From a checkpoint of a small transformer trained on Wikipedia.
Size: 13 layers, 3 heads of 32 (1 for keys and values), MLP 320 SwiGLU, 2.31M parameters.
Architecture: LayerNorm before each block, rotary positions, biases on query, key and value, tied embeddings, attention and MLP in parallel.
Training: a variant of Adam for these matrices, 95M tokens.
Each number is 128 + 32 x the weight over its row's rms, rounded and kept within 0 to 255. Layers, rows and columns count from 0. The size above them is the row's rms in percent of the matrix's.

# layer 3 attention query, 96x96, rms 0.121, rows 0-95, columns 48-95
size [ 90  95  69  82  91  67  67  93 113  90 113 100 110 102 100  97  75  69  84  83  88  95 116  87  82 105  92 104 109 104 106 106  44  56  60  51  59  74  61  65 131 113 123 127 134 127 130 132  43  47  48  59  66  56  64 107  99 126 115 130 140 130 137 129  59  65  70  59  73  65  79  84 121 120 139 125 142 137 134 130  67  50  63  74  64  85  86  95 108 135 130 128 129 152 132 128]
[[154 164 119 141  88 183 121 150 174 105 133  88 164  83 136  94 164 106 143 147 133  91  86 103 134 158 124  79 112 129 111 142 140 128 113  84 154 127 146  99 180  94 124 124  98 208 144 111]
 [131 107 122 146 150 120 140 114  94 155 152 179 107 124 126 150 112 149  73 150 126 166 180 140 174  83  93 143 157 124 116  81 102 157 102 164 101  83  93 108 104 132 142 108 152  85 106 160]
 [ 86 107 113 113  86 145 135  91 159 103 105 106 135 101 152  99 106 123 128  90 165 118 174 134 124 116 127  98 100 138 151 136 159 160 132  84  22 140 179  98 208  30 112  69 141 168  85  97]
 [125 158 130 115 118 137 118 110 165 117 102  61 114 155 133  98 145  98 144 119 134  88  91 125  71 196 146 101 133  97 128 124 122 106 168 104 104 181 141 111 128 157 117 137 144 138  71 114]
 [ 95 124  77 215 127 132  90 178 163 113 156 129 153 171 132 108 128 111 189 189 120  94  91 121 107  99 145  95 135 121 156 130 109  86 147 109 185 140 148 176 143 168 120 158  52 101 129 130]
 [135 170 173 110 134 129 205 151 169 173 141 122 133  58 115 142 156 134 156  50 120 136  87 151 128 173 116 164  84 125 123 142 103 149 130 110  70 161 147 114 160  97 154 147  89  65 136 121]
 [125 142 100 119 126  91 126 132 124 137 113 123 151 127 102 151  68 120  82 116 118 136 163  93 150 148 160 121  58 113 116 111 120 113 180  79 156 109 127 180 204 116  71 112 133 149 111  78]
 [131 129 108 119 120 125 142 184 141  83 115 127 153 126 178 154  67 158 130 158 115  96  93 146 105 121 164 108 136 101  87 112  96 112 198 101 178  80 178 122 116 100 165 115 159 141 119 127]
 [136  77 147 101 139  65 125 120  58 102  76 140 104 150 163  61 175 119 105 125 228 139 132 170 143 133 129 143 134 157 144 186 172 125  77 130 124 133 138 136 121 155 151 129  92 145  97  85]
 [135 126 161 167  71 195 180 113 165 105 113 177 111  90 182 154  49 172 119 162 136 103  82 123 161 137 114 147 133 130 117 119 148  74 124 166 132 102  79 117 101  86 175 135 159  85  76  86]
 [ 93  66 112 103 143 178 163  83 176 112 109  83 143  99 155 125 145  96 108 127 131 151 111 147 153 175 134  56 138 121 135  53 188 116 159 129 174 137 177 193 137 155  96 137 127 142 181 119]
 [139  82 103 160 125 121 100 109 130 132  73 129 150  78 135 128 129 127 220  84  98  93 129 147  97 183  98 200 173 166 152 133  97  82 110 131 128 129 149 154  98 115 101 127 109 174 151 159]
 [118  88 108  73  77  97 133 106 155 181 156 136 132  73 127 127 187 146 123  89 117 168 122  80 153 140 107 191 121 127 143 116 130  78 114 143 175 146 155  89 153 122 140  95 168 151 157 157]
 [107 119 119 175 167 121 173 124 118 132 149 168 155 143 158  63 132 180 188 136 107 102 177 128 111 104 170  36 132 136 161 140 138 164 105 134 146 107 117 101 103 131 126 110  89  98 133 157]
 [122 116 128 113  83 119 120 103 149 121 155 148 109 145 115 112 101 157  73 179 155 134 110 177 137 107 110 145 126 104 158 164 180 119 129 130 151 100 155 130 148 104 176 160 144 168 171  88]
 [107 111 153  73 141  84 174 153 130 137 138  99 103 145 136 126 103 105 107 118 177 168 142 136  92 108 101  83 113 172  87 149  86 177 144  45 141 107 162 132 132 101 127 141 116 108 136  95]
 [129 119  89 110 143 132 111 138 174 152  74 106  93 138  95 141 148 119 125 118 115 118 112 150  88 123  92 150  83  53 133 167  82 120 197 118 105 129 154 119 148  86  71 126  72 170 132 106]
 [176 148 108 183 142 174 124 158  96  75 174 182 151 147 158 113 143  78 183 156  90 126  76  89 152  95 103 140 185 184 152 128 150  70 117 152 145 151 132 162 139 185 143 150 174 129 153 113]
 [111 108 134 105  97 125 155  97 113 142 156 157  96 103 123 111  93 150  64  82 139 151 139 128 150 133  70 178 143 120 140 114 140 173 148 129  98 145  86 101  94 135 146 121 141 103 155 181]
 [ 81  91 121  86 147 120 107  86  80 177 127 128 107 122 121 109 143 204  63  68 139 144 147 151 159 198  76 157 142 126 148 139 146 178 150 147 115 126 111 123 138 115 178 102 126 182  80 132]
 [115 146 124  99 159 189 168 112 189 148 115 141 107 154 151 133 130 150 169 119 116 127  77 122 136 136 174 115 138 160 123  75 109 127 181 109 141  75 146  80 125 134 198 110 155 189 124 148]
 [142  92  95 158  80 150 120  80 181 114 125  99 198  74 203 127  86 155 108 107 158 160 139 115 101 127  95 107 139 118 106  77 151  91 139 117 178 108  95 170 167 177 175 132 121  67 147 138]
 [140  95 183  89 161 119 122 114  98 166 132 130  89 119  92 128 185 111 143 111 114 158 153 129 133 145  97 173 174 131 197 124 116 120  96 113  69 178 119 131 123 133 133 113 132 124 101 127]
 [131 116 135 192 118  97 105 138 142  92  82 144 200 100 151 132 147  81 115 171 138 105 120 136 122 124 133 168 126  94 112 138 152 131  76 112 178 121 157 141 212 110 149 153 171 109 116  30]
 [177  97 149  98 162 140 151 127 122 185 103 138 166 133 187  61 112 143  95 127 132 117 110 156 115 112 104 150 125 121 101 148 191 115 108 135 163 144 113 112 164  72 212 174 143 137 106  98]
 [131 127 107 117 135 109  79 146 157 208 106 119  98 198 132  86 126 110 133  92 159 171 119  99 118 112 160 148 100 115 172 161 117 131 122  90 147  65 115  53 126 141 181 163 104 128 127 132]
 [121 126 116  87 133 170 128 134 102 123 107 143 192 114  72 153 106 196  86 164 120 137 137 144 107 134 132 142  60  53 170 141 121 141 111 176  83 128  93 165 170  99 179  44 122 144 115 147]
 [114 102 115 139 143 154  66  79 147 187 195 134 208 150 156 153 125  99 123 126 118 147 119 122 133  95 150 160 102 128 139 139  81 123 135  94 120 117 155 139 187 111 120 116 120 141 112 111]
 [159  91 109 152  91 112  79 127 124  87 146 112 149 172  97 157 148 116 143 117 173 120  97  91 105 127 171 139 156 138 160 174 155 191 119 124 133 108  91 155 154 198 114 166  92 107  74 106]
 [139 159 178 102 173 163 110 177 128 145 159 174 141 108 155  89 128 131  51 136 138 154 141 115 150 150 131 139 169 162 103 136 189 132 117 204 144 165 144 125  94 117 141 190 132 150 110  89]
 [107 147 159 137 160 230 111 157 158 145 132  80 153 103 115 108  78 170 103  62 120  92 143  79 110 146 180 168 114 134 135 128 173 122  74 120 150 114 144 115 138 137 125 143 159 103 135  63]
 [ 54 122 125 183  90 162  98 106 141 132  82  93 142 106 137  87 137 132 147 120 162 131 111 122 180  75  71 105 111 179  92 104 160  89 136 158 126 122 128  32 125 127 139 119 103 192 196 157]
 [ 54  53 208 136 178  91 102 220 125 120 171 118 158 154 163 102 163 113  93  78  97 145 129 113 142 134  92 127 175 160 125 106 136 163 159  86 152 130 139 174 101 110 124  76 167 122 123 146]
 [110 133 137 188  75 101 121 183 201 135 174 128 107 104 181 138 121  87 194 111 117 114 150 169 125 135 135 123 125 172 181  74 123 136  97 153 131 216 149 111 177  88 146 158 143 136  94 137]
 [130 145 170  98 206  87 130 128 107 126 158 140 132 128 130 159 110 136  82 134  74 137 114  38 177 168 153 161 103 145 110 143 174  93 146 128  98 131 138 109 120 134 130  83 126 182 176 127]
 [124 191 172 108 185 189 142  85 118 124 111  95 123 178  85  79 112 114 133 140 108 167 135 140 148 186 144 109 100 154 147 104 150 111 231 100 130 130 128 112 163 194  88 112 117 134 119 112]
 [120 128 116 185 153  63 139 112 105 165 144 137 107 143 111 146  91 157 131 128 116 161 194 148 134 109  89 138 101 149 128 145 118 145 109 156 167  75 170 137 134 130  97 101  97 108 149 184]
 [124 153 135 103 139 112 129  90 129 137  98 142 138 135 146 110 138 145  79  95 160 124 139  73 107 188 121 160 157 160 102 154 158 119  69 169 131 144 132 113 132 163 137 106 116  94 121 172]
 [178 137 135 100 165  84 139  79 139 156 154 126 152  93  94 190  90 115 117  66 133 130  99  97 138 190 138 131 131  60 147  88 156 109 108  67 101 108 145 140 191 114 171 134 171 148 106 121]
 [148  33 121 150 122 106 172 183 139  95 100 132 169  83  99 103  24 125 152 135 145  87 123 171 113  82  90 123 127  93 140 149 171 102 162 110  99 119 118 136 167 106 165 113 151 153  97  98]
 [126  62 113 140  97  77 138 144  72  92 123 149 150 174 170  68 167  74  95 181 143 147 134 155 116  96 124 136 131 153 129 154 135 119  95 163 163 121 155 148 127  94 166 154  81 153 163  99]
 [135 111 136 161  77 210 167 155 170 127 130 182 125  94 155 148  81 168 126 198 144 129  88 145 134 112 130 176 138 177 129  88 120  96 182 121 152  81 108 122  93 123 186 121 143 114 105 117]
 [143  92 109  70 138 172 162  93 135 114  73  62 151  94 174 131 123 122 108 127 157 135 111 159 144 167 134  65 131 133 103  53 153 111 125 143 125 160 156 196 134 149  97 142 128  81 216 123]
 [101  86  93 166 118 125  65 102 121 111  93 103 153  93 112 170 148 128 213 104 106  87 102 174  59 137 103 187 182 160 166 102  80 103 137 140 142 107 164 157  97 117 132 109  95 144 166 134]
 [122  93 109  77  93 118 168 114 132 156 145 161  93  79 113 138 177 125 138  81 135 166 106  60 118 145 104 191 114 128 130  89 154  98 131 108 169 146 126 109 132 172 126  93 181 181 169 153]
 [107 122 121 187 156 113 144 112 116 136 139 178 138 142 150  74 173 162 194 151 119  78 177 108 103  87 167  56 159 127 202 157 130 164 107 127 146 166 136 130 108 182  98 132 118 116 127 157]
 [132 112 126 125 106 115 108 117 128 102 131 137  78 126 102 120 121 128  75 185 175 110 133 139 132 105  97 138 100 134 195 187 149  89  77 145 140 139 125 140 163 119 169 193 121 175 160  75]
 [124 118 169  94 152  72 149 145 139 160 147  90  93 126 121 116 126 103 114 136 156 132 173 122 120 107  69  77 149 177 116 116 117 171 142  77 122 125 188 101 131  99 119 139 147 114 130 104]
 [117  80 138  99 101 204 136 128  63 101 148  84 155 186  89 105 119 139 135 144 129  98 114  91  75 126 107 182 148 112 139  82 184 154 113 108 139 138  91 137 147 154  52 112 106 126  93 115]
 [174 111 176 137  90  96 191 185 138 128 140  94 131 153 138 135  83  87 159  87 150 106 113 127 115 122 121 123 130 141 160  98 151 116 146 159 151 138 174 110 129 111  91 160 114  40 144  87]
 [143 137  93  94 130 143 134 106 116 158 124 147 169 122  98  97  95 148 125 144 154  89  60  54  91  64 110 139 166 126 139  93 100  35  91 123 119 137 108 121 169 102 130 157 126 208 136 123]
 [122 153 154  65 138 146 152 123  81 151  95 148 150 186 125 133 133 172 180 196 112 152  98 118 162  82 191 141 111 118  95 137 143  72 181 120 145 146 103 118 142 173 124 155 153 202 119 150]
 [ 85  85 108 165 121 159 140 159 148  79 122 116 128  56  87 112 192 149 141 130 126 155  93 137 136  93 154  97 119  76 156 139 128 168 129  67 109 113 113 167 182 140 132 102 132 113 177  51]
 [138  76  98 135 168 184 100  54 124 155 151 115 153 105 165 141 128 127 126 105 129 124 129 150 100 179 108  94 152 112 116 131 138 102 152 118 192  18 138 131 180 131 158 155  88  80 159 147]
 [137 119 125  93 205 148 101 127 135 116  97 154  70 153 127 108 178  98 119 166 125 118 162  98 137 142 143 163 156 106 219  62 102 129 129 167 151 130 144 114 149  83 130 159 141  95 105 131]
 [117 145 161 137 152 123 150 133 132 118 104 133 167  70 135 163 124  74 128  86 141 182 134 122 113 132 152 115 140  69 130 109 159 118  59 106 165 103 109 180 211 135 147  91 179 104 132  48]
 [160  93 125 125 170 123 120 100 126 138 112 179 152 121 157  86 105  99 115 173 142 127  82 150  72 102 139 123 144 119 105 124 150 133 117  64 187 121 126 171 151  57 210 180 133 149  87  50]
 [131 175 110 121 140  91  68 151 126 205 130  84 100 218 113 124 126 138 128 113 170 154  94 157 127 118 136 139  88 127 131 155  98 133 102 119 152  77  97  70 120  87 185 150  91  57 153 180]
 [110 130 189  81 107 123 127 133 100 112  87 136 201 127  95 147 103 196  89 149 112 137 159 154 108  81  93 124  49 107 172 140 133 148 122 184  54 134 121 173 168 118 179  32  96 116 141 155]
 [121 108 121 148 147 120 100 104 129 162 187 113 198 144 177 165 111 127 126 129 118 107 123 115 124  56 106 164 104 124 146 146  71 109 127 130 143 107 133 190 167 115 107 152 117 130 113  77]
 [141  78 118 172  74 138  78 136 131  84 145 127 154 151 102 143 153 107 143 169 156 135 114 111 121 123 141 179 147 125 163 157 156 169  83 126 131 104 122 158 129 172 103 181 103  97  68 104]
 [157 176 173 125 152 153 111 183 118 132 144 143 134 127 121  84 150  91  78 153 137 116 131 128 143 132 129 119 176 160 103 185 177 126  87 211 127 169 173 144  80 111 121 179 143 136 122 116]
 [105 150 161  95 161 232 125 129 145 148 161  98 137 120  92  95 111 178  90  63 142  74 124  54 135 155 186 167 112 109 119 126 162 154 103 119 126 134 107 113 121 169 144 110 136 114 142  47]
 [ 51  94 131 166 108 177  91 147 112 118  79 118 145  94 123  98 151 141 157 133 188 137 124 127 169 107  68 176 105 171 119 152 173 116  93 144  97 155 124  46 114 111 117 148 102 157 175 141]
 [160 149 129 138 100 111 148 169 135  76 141 144 129 157  93 142  63 177 194 139 176 139 129 186 126 119 122 129 109 115 150 128 165 144 165 133 102 119 117 105 147 154 120 107  95  97 120  98]
 [127  99 145 112 207 125 136 104 139 147 169  96 126 122 123 125 155  63  80 129  92 129 128  88 112 163 112 120 175  67 179 114  99 107  99 100 153  72 130 154 129 133 160 226 160 176 119 161]
 [120 128 104  99 116 140 116 190  80 137  40 127 130 167 116  75  61 158 136 101 160  70 136 151  80  79  96 156 109 133 169 117 129 115 202 128 116 128  73 100 161 121  84 142 117 147  97 169]
 [111 125 159 109 121 176 131 159 101 125 141 163  95  91 112 116 114 171 148 104 165 122 120 162 120 167 114 155  80 143 137 102  70 134 137 104  56 144 100  75 132 142 113  78  76 151 150 173]
 [168  99 126 159 147 139  86 143  95 107 103 154 127 170 120  78 126 134 155 156 155 132 133 121 107 139 160 181 143 114 152 153 157  61  94 142 187 102 157 139 137 135  83 139  41  46 142  92]
 [120 206  65 133 118 122 177 133 128 153 122 126 167 126 135 144  44 162 126 131 113 100  82 161  57  86  85 128  94 156 112  87  93 108 229 150 140 125 124 112 110 117 138 168  92 127 113 172]
 [127 119  24 143 184 125  99  75 139 118 105  62 173 106 137 166  12 165 148 141 156 159 117 157 107  68 149  94  75  92  96 155 149 120 166  89 117 118 129 134 192 162 116 101 125 113 143 114]
 [166  96  78 114  87 143 141 157 150 117 136 124 148 155 139 153  62 142 133 166 126 141  68 157 122 107 185  86 123 116 111  81 149  90 190 127 196 123 125 123 117 136 151 119  95 172 180 153]
 [101  58 153 110  86  72 149 158  51 109 107 144 118 155 153  84 186  97  73 152 181 148 160 139 134  92 101 136 136 132 149 146 124 133  94 150 139 152 152 125 115 121 149 135  84 135 137  95]
 [143 130 144 138 106 190 175 115 199 124 139 185 131 105 130 152  70 164 125 187 120 117 116 132 147 112 114 156 143 170 124 114 101  86 144 140 160 100 109 114 104 112 199 109 166 115  73 103]
 [152  97 127  80 153 170 156 101 146 117  84  60 167 108 186 133 147  84 130 103 147 120 114 135 149 171 117  62 140 130 146  53 155 107 126 149 140 134 196 175 138 145  94 168 145 130 213 118]
 [ 81 101  92 131 110 143 105 143 109 117 107 131 149  95 106 172 123 151 212  98  87  91 105 158  58 145 115 183 206 157 156 126  91  89 136 132 171 101 168 175  95 120 124 107 120 158 174 165]
 [117 102  95  72  89 123 148 124 142 158 134 155 114  82 116 147 149 124 130 108 128 178 108  62 125 120 112 196 126 143 146  62 126  92 143 133 177 150 135 110 125 149 148  96 179 182 178 172]
 [ 86 129  93 176 162 136 133 109 118 126 128 170 137 136 144  67 155 187 204 141 101 105 166 107 118 110 195  43 152 124 191 116  99 150 124 145 138 153 114 132 117 154 105 131  98 106 135 164]
 [140 119 107 144 104  95 120 104 112 104 117 133  74 140 113 110 134 140  77 187 147 106 122 167 121 124 112 138 114 118 173 186 117  95  90 157 132  83 142 135 139  71 165 192 147 162 162 107]
 [127 125 131  91 166  82 174 164 107 148 140 111  89 141 113  79 118 113  76 115 166 145 165 127 129  96  82  76 113 163  99 144 106 164 147  63 115 105 168  98 152  91 108 116 125 109 155  92]
 [ 82 179 141 143 127 103 169 106 119 131  82 140 140 132 151 118 115 167  97 132 115 106 151 167 143 143 143 123  58 181  40 193 157 126 137 135  90  99 143  68  86  81 134  25 116  98 168 160]
 [135  64 105 146 176  88 111  97 157 115 192  90 126 129 106  95  99 142  82 151 122 153 172 141 127  93 149  87 152  77 110  98 136  84  51 102 147  61 118 121 121  99 122 153  96 137  91 139]
 [148 152 184 138 119 126 171  72 113 176 163 137 120 158 183 139 217 120 113 161  39  98 114 131 194 158 131 125 120  70 119 119 135 133 136 135 145 142 122 132  93 141 171 127 194 151 123 116]
 [111 156 151  99 120 124 115  96  91 134 130 114 115 190 172  98 159 108 135 132 115 122 105 119 185 170  93 138 130  87 128 131 178 126 127 149  82 179  97 106  81 132 185 138 119 185  68 107]
 [116 134 144 163  99 153 108 159 167  89 149 121 141 135  95  97 113 100 192 117 126 159 103 149 151 155 143 110 146 175 141 121 125  98 133 167 148 145  93 105 130 116 140  64  56 104 194 187]
 [159 128 140  81 134 156  85 100 197 131 129 101 173 106 141 162  69 165 135  66 139 154 117 129 177 119 141 100 128 110  62  75  91 103 145  96 213  78 174 173 167 151 168 153 141 110 149  71]
 [ 93 174 162 128 212 101 121 161 132 151 117 122 111  73  89 120 213  89 163 140 141 127 131 130 104 136 153 150 148  98 209  94  90 125 116 141 113 124 152 189 137 143 112 117 145 123 135 128]
 [ 94 149 102 162 164 115 106 140 160  93  80 137 180  92 104 122  76 101 106 147 127 116 129 150  82 103 173 111 107 113 112 120 172 129 110  83 153 112 135 141 217 136 197  86 156 145 117  75]
 [173  95 144 135 146 103 132  97 124 138  95 164 175 102 202  95 113 111 125 179 139 138  94 174 101 113 134 122 146 127 128  96 152 144 128  88 199 128 118 132 159  65 209 167 119 165 120  60]
 [128 162 142  98 125  80  72 149 136 186 103  91  85 203 125  98 121 135 153 129 171 152  95 107 129 111 155 158 103 143 154 110  96 138 114 128 133  70 102  71 133 113 174 181 104  59 148 167]
 [107 119 149  91 135 130 122 130  68 111 106 152 156 113  72 126 123 199 107 122 135 121 161 156 118 103  56 127  51 116 161 176 150 152 107 171  49 158 108 147 146 110 163  20  89  94 133 136]
 [111 104 135 153 168 141  85 111 147 184 189 115 207 150 161 148 158 143 114 123 133 116 125  99 143  98 109 152 100 132 168 149  60  99 138 112 121 122 152 183 158 100  83 143 131 108 119 123]
 [128  97 131 168  84 135  67 119 132  98 164 153 138 163  94 134 177 117 132 115 173 138 114  78 138 124 116 159 121 139 151 155 165 173  84 128 118 100 109 153 138 178 104 152 108 114  88 100]
 [147 208 155 101 173 158 109 169 129 116 160 144 133 127 143  94 128 102  81 135 122 129 118 113 160 140 162 135 154 126  96 153 179 101 113 197 175 179 175 135  86 121 118 177 161 127 130 114]
 [107 119 136 110 164 211 113 174 129 128 144  73 147 129  79  85 105 166 101  66 151  80 143  70 124 156 179 185 112 128 108 169 194 132  75 131 125 133 131 118 158 149 143 101 129 109 131  46]
 [ 64 106 158 139  89 174 110 134 151 120  68 125 146  94 116  79 168 160 158 109 178 134 126 116 173 105  90 174 139 171 119 128 162 114 106 160 100 161 139  28 122 125 115 140 106 166 201 125]]
# layer 3 attention key, 32x96, rms 0.125, rows 0-31, columns 48-95
size [ 41  65  48  60  76  74  93 100  88 124 130 124 129 128 119 120  67  52  64  69  68  79  64  82 130 112 127 124 126 125 119 131]
[[110  77 137  73 106 147 127  70 154 177 143 135 104 104 127  90  97 114 117 170 103 131 179 155 148  75 160  92 123 126  77 123 113 148  84 108  99 149 153 127  73 144 146 109 128 106 122 146]
 [120 157 192 133 120 131 112 110 178  64 183 116 171 102 181 179 197 133  96  87 145 187 114 164 125 160 106 134  96 109 174 119 159 125 138 110  98 141 139 160 148 132 137 203 156 137 161 139]
 [126 149 173 166 133 176 170 179 119 131 116 115 154 124 153 122 119  97 192 161  97  96 131 174  72 154 164  76 169 101 105 126 158 144  74 154 123 158 106 116 135 151 109  81  92 107 126 127]
 [151  92 147 149 199 104 165 115 104 134 133 141  96 120  91 121 139 102 199 141  95  66 163 131 148  96 115 116 151  90 129 121 115 138 154 142 210 106  74  97 114  95 120 113  79 156 131  96]
 [158 152  80  91 129 199 213  90  75 169  60 136 106 168  88  89  82 114 134 125 110  85 130 103  83  89 104 143 152 131 119 146 159  99 159 120 101 128 110  99 118 131 138  64 126 159 113  93]
 [ 93 145 185 177 167  96  90 120 128 119 110 170 109 101 147 177 168  87 188 165 133 111  81  97 129 134 166  87 146 126 132 146 136 132 104 138 131 104  76 138  88 111 115 171 198 123 126 153]
 [117 138 165 140 177  87 127 160 135  88 151 166 132 108 126 164 136 144 141 132 109 145 114 115 142 119 168 126 123 106 136 163 162 148 130  73  97  93 117 153  97 111  87 150 202 117  81 120]
 [137 125  90 105 100 165 156 109 117 134 107  57 156 181 135 109 114 183  82 110 125  89 100 126 140 136 143 140 106 143  86 178 131  99 154 146 142 126 144 101 104 143  89 115  61 154 179 143]
 [ 79 130 152  97 126 108 201 134 103 107 104 121 150 150 166 109  92 132  88 147 160 175 166 138 134 161 139  91 136 142 183  62 114 152 172 158 117  61 161 103  77 140  88  66  92 131 137 160]
 [137 131  65 119 123 187 164 104 180  80 161 154 153  89 120 143 116 140 152 156  90  99 156  88  87  85 114 101 111 130  96  70 152 113 122 138 147 168 150  86 135  88 135  58 148 174 125  82]
 [189 156 123 115 130  96 121 133 199 124 108  56 160 126 133 147 114 100 149 105 151 123 172  91 193 124 112 117 134 135  64 128 104  83  93 128 112 138 159 139 111 126 189 126 138 142 223  95]
 [120  82 130 121 100 118  84 120 209 122 119 126 134 186 109 115  86 114 110 149 162 119 213 147 101 129 145 131 184 164 142 169  74  89 108 125 145 122 132 161  84 131 127 102  86 147 109 121]
 [151 131  86 136  94 120 109 151 134 138 127 108 130 124 125 164 133 138 117 109 169 199 136  63  66 153 145 148 135 113 139 150 129  93 100 102 167 143  65 141 152 145 136  65 151 157 170 142]
 [ 75 139  96 194 171 117 120 113 148  94 133 126 140 194 150 127 130 197 156 127 169 117 167 120 130 100 140  54 107 100 120 108  61 104 125 133  92 159 137 116 153 106 152 140 103 167 128 182]
 [121 142  86 142  75  85  97 146 108 156 148 152 111 151 117 138 149 127 137 236 114 110 135 158 167 104 106  98  82 115 153  45 127 134 142 160 153  88 139 126  99 104 128 170 132 136 167 109]
 [121 149 139 148 119 131 139 101  77 131 104  89 109 122 130  64 170 127 115 107 163 161 101 131 157 172  94  79 133 152 196 131 143 139 146 110 104 126 132  89 167 141 140 153 113 118 100 115]
 [133 130 106 139 157 144 164 129  92 206 123 124 162 178 114  61  83 103 140 180 108 107 131 135  90 118 154 135 144 158  87 132 164 110 128 149 114 126 106  95 109 147 133  64 132 129 130 141]
 [101 110  90  78 109 137 133 116  64 150  95  95 138 131 119 194 145 178  90  95 120 150 169 105 100 114 100 153  63 106  97 143  86 184 158  84  99 123 115  99 124  92 118 137 113 145  86 136]
 [100 154 164 123 160  95 141 167 118  60 107 138  90  91 172 199 144 121 178 112 183 131 105 142  82 180 146 122  94 120 146 102 128 138 146 113 119  86 104 153 192 118  78 187 175 127  77 145]
 [ 76 109 113 136 194 106 109 178 116 104 159  75  99 117 157 123 113 119 113 134 184 130 172 169  91 153  66 154  62 101 125  98 118 154 166 126 101 109 158  98 117  76  91  84 130 124  74 136]
 [153  74 113 119 139 101  91  92 112 191 146 113  93 155  82 112  84 129 132 168  83 132 188 152 159 142  81 155 149 113 107 139 152  81 187 143 159 123 179  60 124 132 118 120  47 135 131 137]
 [155 145 111 138 120 171 128 109 188 135 144 146  99 106 104 146 136 113 146 131 151 127 101 115 157 147  78 156 163 160 191 149 152  89  25 146 157 123 120 136 176 178 104 210 144 114 137  93]
 [ 96  64 122 143 197  94 150 180  95 107 124 122  84 104 127 128 114 101 150 122 155 138  85 154  92 103  77  88  90 112 164 109 156 140 133 134  52  64 152 119 162 104  65 151 124  83 126 142]
 [157 102  96 153 133 147  70 193 123 119 110 122 108 139 129 134 176 115 158  90 113 147 135 140 122 136 181 114 145 107 125 161  70  88 122 127 160 198  75 170 187 114 151 111 128 105  94  94]
 [122 140 131 152  76  48 108 111  93 139 116 142 156 157 161 160 169 109 124 197 109 156 147 150 193 150 141 140 146  99 141 102 134 163 216 145 146 137 153 129 117  91 193  97  87 163 116 128]
 [117 160  87 101 126 135 136 121 108 134 103  76  73 140 132 131  99 134 116 137 114 161 149 170 153 112 108 148  84 131 107 152  91 169 136 162  96 105 150  97 166 154 178 127 169 152 137 158]
 [136 135 156 104 152 138  88 115  65 118 109 175 152 145  85 129 146 147 116 118 178 121 166 113 110 180 103 134  99  98 182 123 150 199  87  52 153 176 138 157 135  81 147 166  70 108 152 119]
 [ 59 104 151 148 115  85  88 158 132 182 183 126 167 141 115 153 125 137 108 114  94  56 156 107 164 156 111 145 107 182 153 168 134  68 179 135 127 152 102 172 173 118 104 118 107  82 141 130]
 [117 123 180 154 141  82 107 166 149 113 172 109 148 137 151 150 117 136 114 180 166 133 158 146  98  74 123 100 136 103 130  75 159 159 117 163 168  64 181 135  55 111 145 134 122 132  95 141]
 [158 192 138 123 139 130 127 152 181 140 103 134 126 124  93 178 193 117 110 181  63 106 113  91 148 143 171 129 135 132  70  88 168  77 136 192 130 112 163  92 110 160 107 111 143 112 127 145]
 [119 105 129 149 106  94  71 109 117 104 120 143  90  79  76 136 153 112 160 131 125  68 124  46 132 144 151 153 111 133 149 142 188 139  82  86  84 133 140 111 125 198 154 129 121 102 147  72]
 [136 161  77 154  51 151 150 104 175 109 135 103 152  87  96 126 161 120 133 133 132 128 108 130 140 120 155 191  99 136 175  99 121 152 140  92 125 102 158 144 120 143 132 105 160 109 166 141]]
# layer 3 attention value, 32x96, rms 0.103, rows 0-2, columns 48-95
size [ 99 103 101]
[[ 75  98 134 137 110 141 106 135 154 173 153 127 118 130  99 156  96 167 128 123 113 166 137 149  93 219 174 107 123 151  97 143 151 140 159 174 132  83 146 135 166 165 192 134 142 156 174 156]
 [126 157 152 159 174 143 108  81 160 141 103 101 117 156 146 106 154 163  88 128 177  86  69 150 146  82 172 140 176 102 121 144  90 124  96 171 149 150 125 108 166 135 130 118  59 159 127  74]
 [158 128 118  87 181 105 122 137 107  52 101 173 132 134  95 100 173  83  93 106 169 106 157 146 165  56 120 133 127 168 136 134 141  73 121 125 138  79 102 189 145 232 177 111 132 122 105 118]]
# layer 3 attention output (transposed), 96x96, rms 0.19, rows 0-2,32-33,64-65, columns 48-95
size [ 78  87  87  98 113 100 108]
[[109  88  92  93  81 151  93 152 132 166 135 167 132 128 107  95  65 139 112  99 146 151 151 181  73 182 161 111 124 156 101 165 180 133 164 147 159 120 122 131 106 173 120 170  96 119 183 146]
 [138 200 125 181 181 114 151 130 148 146  94 101 130 129  92 155 158 151 103 104 165  77  87 164 155 117 182 119 158 118 119 110 141 127 141 190 134 144  99  88 176 130 132  45  44 116 130 131]
 [160 147  96  66 195 111 152 141 128  53  98 132 172 144 132  86 186  92 106  88 186  73 179 165 134 100 189 133 112 159 129 134 140  79  90 102 132 113 140 163 119 188 177  71 134 128 125 180]
 [ 74 106 105 112 103 115  80 123 159 192 146 156 164 138  76 133  80 124 129 110 159 151 122 162  96 193 185 110 110 132  97 155 166 132 176 163 135  93 116 115 146 139 206 155 103 113 206 153]
 [133 144 113 156 158 154 149 110 152 154 110  83 113 147 106  93 143 154  76 105 168  76  61 168 131 127 155 141 173 118 117 111 109 157 131 169 124 128  99 111 158 162 101  57  93 135 140 130]
 [ 94 121  92 104  87 123 103 149 145 187 132 159 161 115  96 120  67 156  95  83 144 153 133 166  68 201 163 131 110 144  92 143 151 131 178 177 146 104 100 147 133 149 177 154 114 116 198 163]
 [136 137 132 142 152 173 145 108 150 125 124  79 122 122 100 115 141 148  91 105 190  75  83 148 132 115 184 135 195 120 123  99 120 148 140 165 112 132 101 120 155 147 111  46  68 134 160 128]]